config.yaml
n_layer: 9
d_model: 64
n_head: 2
n_kv_head: 2
head_dim: 32
d_mlp: 192
vocab_size: 1299
activation: "geglu"
norm: "rmsnorm"
norm_place: "pre"
norm_eps: 1e-05
positions: "rope"
rope_base: 10000.0
rope_fraction: 1.0
qk_norm: false
attn_scale: 0.177
bias: "none"
tie_embeddings: false
parallel_block: false
init: "uniform"
init_std_qkv: 0.067
init_std_o: 0.0158
init_std_up: 0.067
init_std_down: 0.00912
optimizer: "muon_variant"
lr: 0.00993
beta1: 0.95
weight_decay: 0.042
lr_head: 0.00666
grad_clip: 1.0
warmup_steps: 200
schedule: "cos"
final_lr_fraction: 0.0
batch_tokens: 16384
seq_len: 512
doc_mask: true
z_loss: 1e-05
train_tokens: 80910000
steps: 4939
dataset: "wikipedia_en"
Each number is 128 + 32 x the weight over its row's rms, rounded and kept within 0 to 255. Layers, rows and columns count from 0. The size above them is the row's rms in percent of the matrix's.

# layer 2 MLP up, 192x64, rms 0.241, rows 167-173, columns 0-63
size [104  98 103 109 106  86  97]
[[132 103  78 109 152 115 104 131 122 148 149 146 109 131 187 152  82 172  30 139 192 152 109 184 155  92 107 133  95 128 201 157 154  82 146 104  91 120 112 124 174  99 101 133  89 123 116 120 105 131 118 182 143 142 101  92 128 105 111 163 152 134 155 184]
 [150 138 152 123 144 123  93  95 110 137 127 167 159  86 133 155 252 148  84  75 112 110 149 117 132 149 109 130 106 104  75 128  81 144  88 141 101 100  36 153 133 138 148  93 156 160 168 153 128 104 139 122 131  72 149 119  95  83 138 107 110 106 120 126]
 [167 146 105 146 138 103  52 128  91  94 141  91 152  94 166 141  92 139 120 133  86  74  89 113 167 176  88 122  64 147 119 136 130 122 145 134  96  20 165 121  93 123 152  76  99 115 117  71 137 153 121 151 145 163 107 145 110 136 142 160 143 145 144 168]
 [112 124 126 109  98  80 102 114 103 121 101 169 126 152  74 138 162 131 123 155 118 176 112 112 132  60 212 151 176 134 192 114 111 130 168 169 181 168 125 138 162 147 164 131 131 178 172 116 116 103 129 155  94 138  69 140 120 122 166  93 188 150 144 166]
 [ 81 141 199 108 114 182 132 145 201 100 134  85 131 115 127 177 118 139 148 151  91 127 102  98 138 151 133 182 125  95 143 198 154 180 114 123 103 123 104 103  82  84 180 147 167 111 132 112 126 118 171 181 157 129 198 105  90 141 151 111 130  91 110 119]
 [115 126 115 143 106  82 108 143  71 167 122 160  95 139  86 118 124 186  83 164 109  95 116 105 238 133  89 157 155 194 139  80 119  99  93 120 108 142 138 135 126  84 123  64 130 133 153 124 128 132 118 106 108 104  78 162 109 142 129  93 101 159  91 174]
 [157 106 192 155 208 128 154  86 116 124  99 132 196 135 168 142 104 119 116  89 158 110 124  97 163 122  82 186 140 127 168 122  77 155 170 151 112 165 172 161 108 129 126 110  84  75 156 117 138 127 107 107 157 189 124  83 152 122  94 100 152 103  85 144]]
# layer 2 MLP down (transposed), 192x64, rms 0.129, rows 167-173, columns 0-63
size [106  96  96 102 107  93  97]
[[103 167 137 123 189 158 148 136 162 152  80 162 117  78 139  95 135 130  73 100 142 109 124 127 162 126 105 117 128 153 107 135 183 148 123  89 181  81 122 175 139  90  82 111  84 110 116  62 143 116 227 138 146  95 128 124 130 123 108 187 131 174 161 133]
 [123 183 112 126  98  67 140  47 140  82  93 108 156 161 144  91 127 167 140 113 102 146 141 156 207 108 178 159 108 120 106 170 137 116 116 130 101  90 170 125 134  76 152 130 157 117 157 117 121  87 131  82  93  36 150 122 142  99 139 121 155 159 146 113]
 [ 75  82 154 122 116 126 141 111 158 158 129 150  50 110 111  94 225 117 139 129 166 135 158 130  86 135 110 161 145 120 118 118 120 165 135 102 159 179 158 173 145 128 121 146 110 170 102 135 145 127 129 103 157 111 110  57 118 165  96  68  81  91 125 191]
 [ 90 138 166 153 147 108 159 103 166 108 137 165  93 112 135 107 196  69 112  84 148 109 112 119 165 183 138 125 102 191 210 148  97 118 125 103  95 147 120 158 132 119 191 125 129 190 143 133  83 147 104 102 167 155 157 107  68 143 149 121 135 161 153  92]
 [154 128  47  90 166  99 151 163 131 107 114 125 154 135 130 152 127 181  70 103 115 113 111 118 107 153 139 165 125 158 121 189  90  97 106 119 134  75 152 120 138 118  98 154 125 173 118 165 146 214 138  71 166 100 149 110 184 111 165 156 129 136 176  81]
 [113 127  98  83 191 118 143 152 127 149 126 158  82 181 109 117  91  97  92 139 149 116 169  81 175 147 145  97 134 103 126 196 130 151 132  96 121 124 155 149 118 106  85 133  61 132 165  79 138 165 137 193 174 148 101 138 111 102 175 112 109  91  83 188]
 [ 81 140 171  91 130 121  76 122 111  98 207 139  72 120 106 124 143 113 140 186  91 129 168 123 103 107 197  69 146 121 121 158 147 155 114 168 180 124  67 127 137 101 108 133  76 130 113  86 106 179 136  89 140 160 135 134 143 152 162 135 181  83 123 114]]
# layer 2 MLP gate, 192x64, rms 0.241, rows 168-174, columns 0-63
size [ 90  93 100 102  94  98 103]
[[135 123 148 127 135 125 175 128 134 163 131 110 187 170 160 137 201  92 111  77 123  88 134 120 118  76  94 116 116  89 110 137 152 126 106 117 166 148  43 128 182 142  58 145 108 110 183 106 116 118  89 102 107 113 174  84 143 116 165 156  66 118 103 104]
 [120  95 204 127 155 148 109 164  96  83  85 146 113 174  85 170  97 139 100 115 137 110 178 157 138  76 180 131 143 103  80 147 138 128 157  64 124 167  78 103 143 136 140  91 164 141 145 142 106 160  91  95 107 114 120  91 160 129 127  70 129 120 129  53]
 [146 109 135 112 185 150 102 132 193 124 125 164  93 113 153 131  93 100 141 158 182  86 142 117 113 150  81  94  67 116 160 129 108 106 115 138  71 122 123 154  50 165 130 112  91  85 137 155 229 175 138 154 140 178 123 127 124 104 114 136 127 120  90 114]
 [180 153 180 151  87 116 168 129 136  44 138 114 135 113 129 123 115  72 119 125 155 133 115 199  87 138  94  81  91 117 149 111 139  99 155 119 163 121 162 134 104  57 122 120 148 132  72  88  75 121 183 151 100 135 121 147  81 113 109 109  59 153 124 119]
 [ 78 108 111 165  89 123 117 237 122 131 154  94 151  71 171 184 115 117 149 127 127 148  94 152  84 133 120  86 163 146 156 128 111 187 156 117 148 115 121 171 133 112 106 148 179 172 125 123 124 105 125 174 115 113 140 100 172 120 109 135 183 150 182  83]
 [128 121 114  96 107  92 131 119 144 118  98  79 128 112  98 104 110 150 126 146 131 129  57 164 156 213 133 185 146 172 158 136 142  82  87 128  87  98 167  86 170 108 160 121 156 133 125 117  66 120  95 170 135 179 145 123 133 194  95  71  93 124 149  99]
 [139 157 132  98 141  56 154 127 159 136 202 114 141 157 165 163 104 115 141 111 150 140  92 120 120 166  75 119  81 143 152 151 143 125 105 182  43 130 210 124 153 121 123 172  95 108 212 140 130 150 137 103 155 121 137 169 110 135 163 141 138 145 149  99]]